Weights of a small transformer language model.
Size: 11 layers, width 128, 4 heads of 32, MLP 512 GELU, vocabulary 3095, 2.59M parameters.
Architecture: LayerNorm before each block, no biases in attention or MLP.
Training: a variant of SOAP for these matrices, 83M tokens, 2528 steps.
Each number is 500 + 40 x the weight over its row's rms, rounded and kept within 0 to 999. Layers, rows and columns count from 0. Numbers have three digits each. The size before them is the row's rms in percent of the matrix's.

# layer 7 MLP up, 512x128, rms 0.246, rows 34-59, columns 0-127
104:501485488589480502491469579516536542482479493531604519539490484507488554531496490498429485506476465494556512479498530584609563513505518446494454503553529440439558441487473495550476510514440519512492543574486487501449607516542449507512473529468489523485491575547537514447469447584488421493563546480534444433494457497550452532496557502528537505520501527471515560474490534544509524539508
108:456583521559491601530558511542559501406540540405485527498564502518459504531468486500526410513524470433484474466531394522495499485530483485526518504492531470544500474529529540553501451461536510549476432421492507461519488587584491531496497498486513539475477502482455477527521452508471469472520547458527495478450608420495531433465501499460537488428499503461477546501509488492467469519455
095:504499525567529475503500469474530518477482513412500470441475499493473468482491467575442530483429515558529490480493472585493503471573509485509507539512510530508459523554482501469443495582501574570520437485538500531524540466535542488504612505494474471543495496512522532416526392468521557435480526510445533490542552596447452537506516464498464490445507543477438579440433479511497524537502
099:429482527535582497504525514490571570589511544460461468507541521476538547512421527531494449490464479477423437429475436487514500539495509402516488548461473528528484487600516483491488427507505479529474480513466549479425445479480498521495475520510568542496508546552529505512474476513515526512499562500540492513509499431477481522468504512555517522559485489439519381545455478433525495570575
097:536491512437568510621496507472517512519566438533552523506515532472434497548532544523486527512534510432503498475484484494440531506477561479487516437437496525489483459523440515522593485534539562427444479443480555422450416464518495521467526537417509518463554470446496504533537417489533491535462544489525456453483495434513445499527469507521507522518483487528468509483459511590558548548536
090:550528483484504528504493476555504507558489508400488521508495545573462482454523507523511398508492536469523555450502537530451466475506485516572516524505478535430510520467410526526519534518439501525473560501513484516410521511484498410451516441554567460449522428508559491429448543509476517555520551478555589509467465484497452473474561487556533463475401465519493512474451528539496516442483
107:545483551478497445447514489432491539479485429524583500460446471557531506461510478511470449561418527490486461458471480504490517478523454449485491488494550558437570525438517435492506478477478514505539445556551518407510443523488450510527567528504471463489450479587520493486537466505487440523464518463524430461529482505447456522512451465497438543492511414527512511488449585478448462507404
108:483530453519511493455479442476446468406463449427496469455494503551490463494577467473477447496514529474596479446566482479463579547487531510573538587583555554482487520532491455519487527497515508529505545530494523534468533578470494545463536499470501522523486464558457576416421485542484475491571470464510510490529436532470484490514539505555498529523437493523542514426436503492512469507452
093:567442493534456466485451444465473535484472520507461498470433503470479512474476505492532542483512448510436528451468526515473509534444522451482490493418420507539567554450574467492535518602555559448483531447454523551501495508505484569514521519513543508528451572483557477535598548467492494520498483451515490474516486480531555556566499458485559462456507484534560583542458446471557540470457
092:458567544511491544537537464542500575483497474457455482572594490518491494557507527494451475492499482520542511452516535419598485497506438544549470469523439557547590530464466461455448549543550476516501491472481553457450531481494485549461513544485502477465472529530488521522472493516533434567458563423518473535511479464522470512465534495478481525575618448505509514572511487454528560494510
101:496508511461526502498423588591498472498503463493546518554458523407620500407506517466511546561472502485519477510509528501498529502539472505443414485528448507487620488448484525451441510485497524493485544506465523437516432515570547433494490526494534486496543563540524475521503511546511462464557538493526624467473473483484552456510471563495454490481514477483482497480548537523545509496527
105:437479455489609491525530527513507508504476489509524445555558549563585519471569515529482518530486447467444469501531525492524537543464494451571413506523513454492556557516518514539517511512505547563493533446453530480492479481449476458510538537553482464435409528527515477521566416579463553523469499536499418512491574497448524456596452500485507535504529478510538520532447524505519465537512
112:459487560512446404539496488494503486516467520451417597435505552436449485447486526537461521514492487468438582537494483521480556515517530520555534510519390504464515431493505520480544541533480547474433518469512521445500571520509513539536462506579531486429507476527495509471467503437514536527452530550556506485518487477525440527488512483490565503499459525448547558532396485512527502461425
096:559511524448504497458540395570585557460454526528499450430491493504541438500445507572523546458534517565507514518502522505448543519438468505453506490450524501521564473496453500514420461506473505489484498530515565395453482618484488447560529497529498514489516461461495476431523526424563514511506489428486528530516508428482536536475518456500452465488501473556436540502468463500492511514458
102:493519539461533519546445533530515515447615439449559449497514434502499492511498492420536508499515513445510393420485406519502503403533542532505495505503500492520541534462534443499518530569511497514505438479470530578492473476492544444451476486463453434524434552467502501524511553558461546531505519483569492520517563504456539559469441516502471458501446480507568498438485522442540500499511
095:536525499490445484463521478508558532515555478576528527467544520505476496541535483515466450490537466570502468538619477475459579517559536566609529538455497518493444548526466511519492456459440456492425495466520440553471426564484500580506541530461510542437473542483492521474497469524525475552447473547494497452528551487430549439494543500507462510471458486520464517482499521534523444482415
097:494558573501496526507518516477459496412534559521543466537501481473507510445515554530454520478473546522524498474535522505492423508522521497494554531508437511482447469501516504511644428464511532420521525455427492527482440451474465491510557489511531524482534450414471497489470449522455480514485433504496515518480516433454543602483495490470437550533532533487529450449525410575461459537524
113:508549498550486485518435490501596505519473550503456490475535466508450531478467479438489515512499561526439428438581423541518477608518488493516511583442480518509539504491515540507495498465530515551540479491463388495478492540492523482512571529480514473592445479499513435468528537541598511507504523452489558493525464491497476516512501466577494518566471483518466411527475510419557517504457
098:506518512498516494520541566483516471445462438522459543548614521602532515531438562522527483451486431502438495543529478531500530532506545521427496487560490466518515458524537554464542512435490528470514476400430461540527510453504579526503465543476478508496537487450440550485490556471510544558498542542507473438475457413451501507453498531461496548472534484490554524529536465441469456452466
095:547460497509518493497481537492550460457495523477539457425455490496487498462550471525552491461434483512510548508479552489516515457461475417516505449504473595418474524460549547473488505413516494428554431545458491560430444527526548498475535534504491463541548550427470492515430496449515534493481551489499422529471477564543509544490480463522491430524472461553489452496624465528518546487492
104:499481463415480522545485570584547511556425492534490472496520511438489585488513471534490489504449504497482515527481493482552523516509513409511522527525453538419536451469591507437511519487514570496545438508498478462485542488572439514536493474511443527562457518559469415564512442519470484503511520446460516496520526497450504465486588490451543490564494504521515576549458469508524604519493
101:537462478545514445475507473489526488506435478509502436417561463456452591458485519527538557496477488502463515587519543521509507541515510469522429494563487499466450453479551489495480460507530604493517524522542536444475546512517521524464515481488471558534452487464488532510436434499484478520488435545474563471461490464476529518537529598450534544518482438401523486555543445408465491467443
118:550468474571498469516484542472524527510479552440529592492568541554496567512469455516497469493513493504451504497508541498516553522474418476429427528581561492432512457482522521492450519466538484480464430477467511553451481494519513502463533399441458598483547547463488480512504576552530453526497470448508451474436473475535446484459459421515513472515449510498446484523480498482550565514457
105:496495568426520524475487409622505499514466483494504450517469466421569457584429434494497480522517488537551489521528465474531497493439459534503532421528582500484510524430485527548514511578469471490510501494431475485458435541508544429442495461500525479528529510479469497486483579533470494549458495436478473541461477501542453454533544442443491585490476463549530469470471513476514526517471
097:531496536494482541440488445517546455449562486489517501482586586476486430501491496525368515535534458586464490459475495570519544440473546457494537528509483472421484535531444450460486510452422518437548502501543582429466486532498492553488504513487522515473503475478518528498496443498464449553554491536495540495522437464533509513516490549507515461528488492513512490496549552569574484513400
103:580487441446476494451496558476460525521530460519482497491531461497534582451444442528522536454469460466543465402520499517523595592537534493450395482538517442547523516561509442426476525433521513427493517464398533490480530442518523522553486464517533560460536524460497493536535501439514506407479519521504506488457490513507478555458524534535526499523489522485486504496458505543542496476548
# layer 7 MLP down (transposed), 512x128, rms 0.268, rows 34-58, columns 0-127
105:542474503482524503532551452496512493502472515509490496549543495581470558425487450503535526473472481452560526453527470521469498569550449449504514462427524559524491494541465432428575555483466539434515414459539536473528505482481541519439487432482479547514514367510477513548495542574559524504476517500498537509474466487453429492599471559444508508501519495572469455499460514499459505488477
110:503458503604529548494450534466479461440526469542580463543490581452518517532519523495463505492459497455519530466553520484497498434538536557538461454520528522472472475579502494473519541504474530378515577524500507510493503505540499473547517512471497510501435411486535447533497472457427478544512429510451560522448523563464524477556501474480438509470448526505504413609485466543518516485475
096:514480493503445508451467548522549450584545531548442513486441459505625531461485380533439548540440471505467532504472494471528497556545527487488493534568494554548477483559506463423498479503511445482541530431497557519508495490502503486540514527452502516503525513529486451443559511431502530504509499468562520574550512497514488459509469562464479453480484512494546495514508372476461440526535
100:473500465473501479530561526469436496538482469510523488523397499571471503429497544480517437600415540504532514499528499499559483450477529452539518497516515530485508521499517560457441452601572470515501485452511529489523506507480548438513609460564481522462477477493442475557482498515509493478459555525516445535581490493513537593506576468517476491466532462608504527477492460553499510499518
099:490542503519511564483503513502502525503579467533513583566472509514461537496467508439461512493488519549505524505510535477437542546558546604483570490499472502515541532494437480439460489475439520444536499506536469498544450514550490482468517549465429430465464491482542503554455440494511396515501506500464428554485516455455506452426476522522527598486546518515530413476474456514505500425580
104:472471460474537524575503501515543435432448569582520548535500461489531495502501530506531524493485538502599519506435561403537427509522443520492429449541480500528494472444538423452502463449498528506514409545489530474536475505527454482495487516522437561574458531496499438500448474495543494538460549494464559474546424517513566538512441510533527522464493541525505518477488486486529465431437
108:470520501490490496518478512502522484500497495560532475523492479505526499493505513470532539495450588458497529485448539534591462515428499486503456522496446565506480415567557515516514472485569502552553537411526505548455475523493462479640530473542500550467519463478458547541469560514455559531493493501538508556450474553516400506530478556512568423522473521498481503528587471504572553465509
106:522532512465495534531491555508492495466472526586457481581540479491507563473522451455464484433497523541530490475586472525478468471523488494492493412469556463489445502499477538492504472460443511520594485449536547470523448514449475451412507550474476457546515561495507498509500449471495568507479561449455457507518544487514599408516540558496555496500546567454486534508523545524586465512430
087:432525428493452511528545532479475492521510523420485553483563523483528456528358463483441515472532492478447498487451446505540508416584594507485423525452494513471526484535469478419589545467515512475472408524507506473486480483449496518516535497476503494525549427520487456509442467480505506531482542495459488555476520449499467491481488506434425453473456417514489487475569488518507496480488
094:501561456495455476509497481529538486494514539574496515447439446554534464534551458493509512529497565518565480534469377537537506534554504480470488448489504569481491513508516505564520450453517457544578494518505421486441473423527483490447482448529559477495444506541550494454581467562504555480453550508428485495447476487511417467489501434496563515533508494529563460507481544446438467508477
100:486446497565510494454485536543566514458539526478466464500556519502539504477448497470487497498455474508535514505479391512528501554469505561519548485450444537533525573536491510497482541550509465463504483546502533417545556466512465408522502501556611452458513532567501453431518470493506435514469497537493426456499476465501590440508401521544530475438531490500556472559563497523464499515491
104:481527528541488455543460451475486581473451479487452499516509476412493538486430581482423579471512497551504544468533506492468509597479505488504436474485544501539426467537491498468479463496538479512517539437531491528506533482442483471524488495537429490498476397469519511555482474473489508474478423571545496572535534518446519517444479449496477434616521546489479465438484539510455551492455
122:553487469439528412519455519509483492473541525508460483512461541534519482542507493464569565505543538471497473502571501424466503468444465494552393500494543492520576494532406503513502446469543376547466531500456489464470429487482446452553474406541576467502489508505471543549504539463496533486459470478487531520522499509492465574504482570534521502445493492492468426468468442511496491499561
107:419448490517523473534501466559598558521560475548526545433505515513483497473493508562536501509571534532457567429501492511499435605533542534453509539487492531552489435472542503523446526569524438498573529495464474476507499541505467465535522559470480516477488430506461554503455492449516520475416461489484485538491450496556484480472499486467436491534428522553411559456528525487443468516525
099:475497524495495480486502523574460505506428522475461522469533540497509531512542549556498527530484493497475458487498542397438577582490472457438471549426479519486477552500452572540556450471489521409500530519485455494520545511520456560439472487577537455424552580489526527522426445555549498466475489505488533508486513517534478487528489564442476477531485507520430508562529396509516545533512
094:490452486518494468443490577496467555507483569502503529497463466414458534514461542469504417489413466517507402474491490503469496536482521484543442508569467468508448530482539527527546453470508566462446556479544508459460522508531498505452566497529493461550491484452488482412495542525487392569468512496493478572530552510395548491536548468479514512495548503450431494520469542499483571497451
102:571491495442477436498504527508452579479488485542490566467508467436472532539515477434566464559540550486467404485464511546512483435469502414442474492482491481463526517479510503517495459597489474513504555489501479605514517526567572478530548491569471535454480482536452467452482478420512563507489464486499497444476466462464487537436527538519520515498530533501496512462468443399473543469446
108:487520492545549535485506507466548451511517474491549559519474500456542541557497484463465562539507504494564510513416481544533521495546562426488545501540514477525483506494467544438463414507475446524538531444520528512420417531548455501529509569472474473528556523459478470537452444473432474497465564463539523487470542548441614499561475471522442510474537504559589470499492472571467513493510
103:500530469500493485464533449530532499567576519506434519499474565510504481444483490475475490496475519539457486541461488455456503526525483490540471471411566469507564519466492520495556500447557579495562353551566471435530440484441473469455483531501458483487556495535546500529567496540477439469559488548492520577439485510521478438517539496501494560471482507527491490467528406480517421487501
100:550489515559513522486453497475437450526524470484438516461503546481423501488499547516508478405486497481543551484538493474526470515507537571515527469509527528423527456495488528624548473441533512499508487522464431581517559430494554515534498500533555465472482503494540470536467528545504567542548532526419429487516504577479546406495457440526541459503510481476442460463536552447521518442499
103:497471515475441518475490520460473509470436560481446538522514476455459393521470470527440553526558498553555556498487510561533458533483520507497570539538536502562472440543530534579462525502528525449389478485556443468567482524525530490462469470506548430593479458500469500428531553494485517481510543508488490608483493480514421524448520501500525492507547505530478452446552488453455497506522
103:435512512458483563523464478530538472539558519474465460450522500558418427533531443538487515528560528474529529455501507495574530496491606487427481486535586471471544481519512504515535494474494499496492448461507446470496439507452495482506442469548518439485506452521548552501463439538500526436499520540438458479501502491468526544406494515448527460438494558539529392460454518563447461524534
110:613507399489498489489516529517498512471480460580589431501467439514508446490528554543482536526481562467548537456490522543511517500572471473491503459455557553539468499585513495527498540527492411455463501523527486435504472461546519496543436498515473495549505421470482535451501527516459559509509534455493452460512516498474558486500490485557483498556500509534459527494499628541490584454511
101:482528573545485532475510481513527513564553471530444528522514424480480541534465567490479547505564525484485508475577504520526454499480495487526456453436526549540431544555465461551515447481504392558482543482471550498457496503519536524480507430466540459474515524548569489522430502524542490555496573499516415559481540545496440466545403492415466498488480520568495449509485521441490455481505
106:529485520490497493467446506456534533460559468449520526467496465476436545501451519497504492539478422500544503506501513528537525491483445633537520506509450463471504439461465555482492430478506510509537467451538510555488504447529465510519396439507563484494529500535481440452489486551509490442525540525494501547518526418537444486508461452460576460579586429534561533488497531551431517506430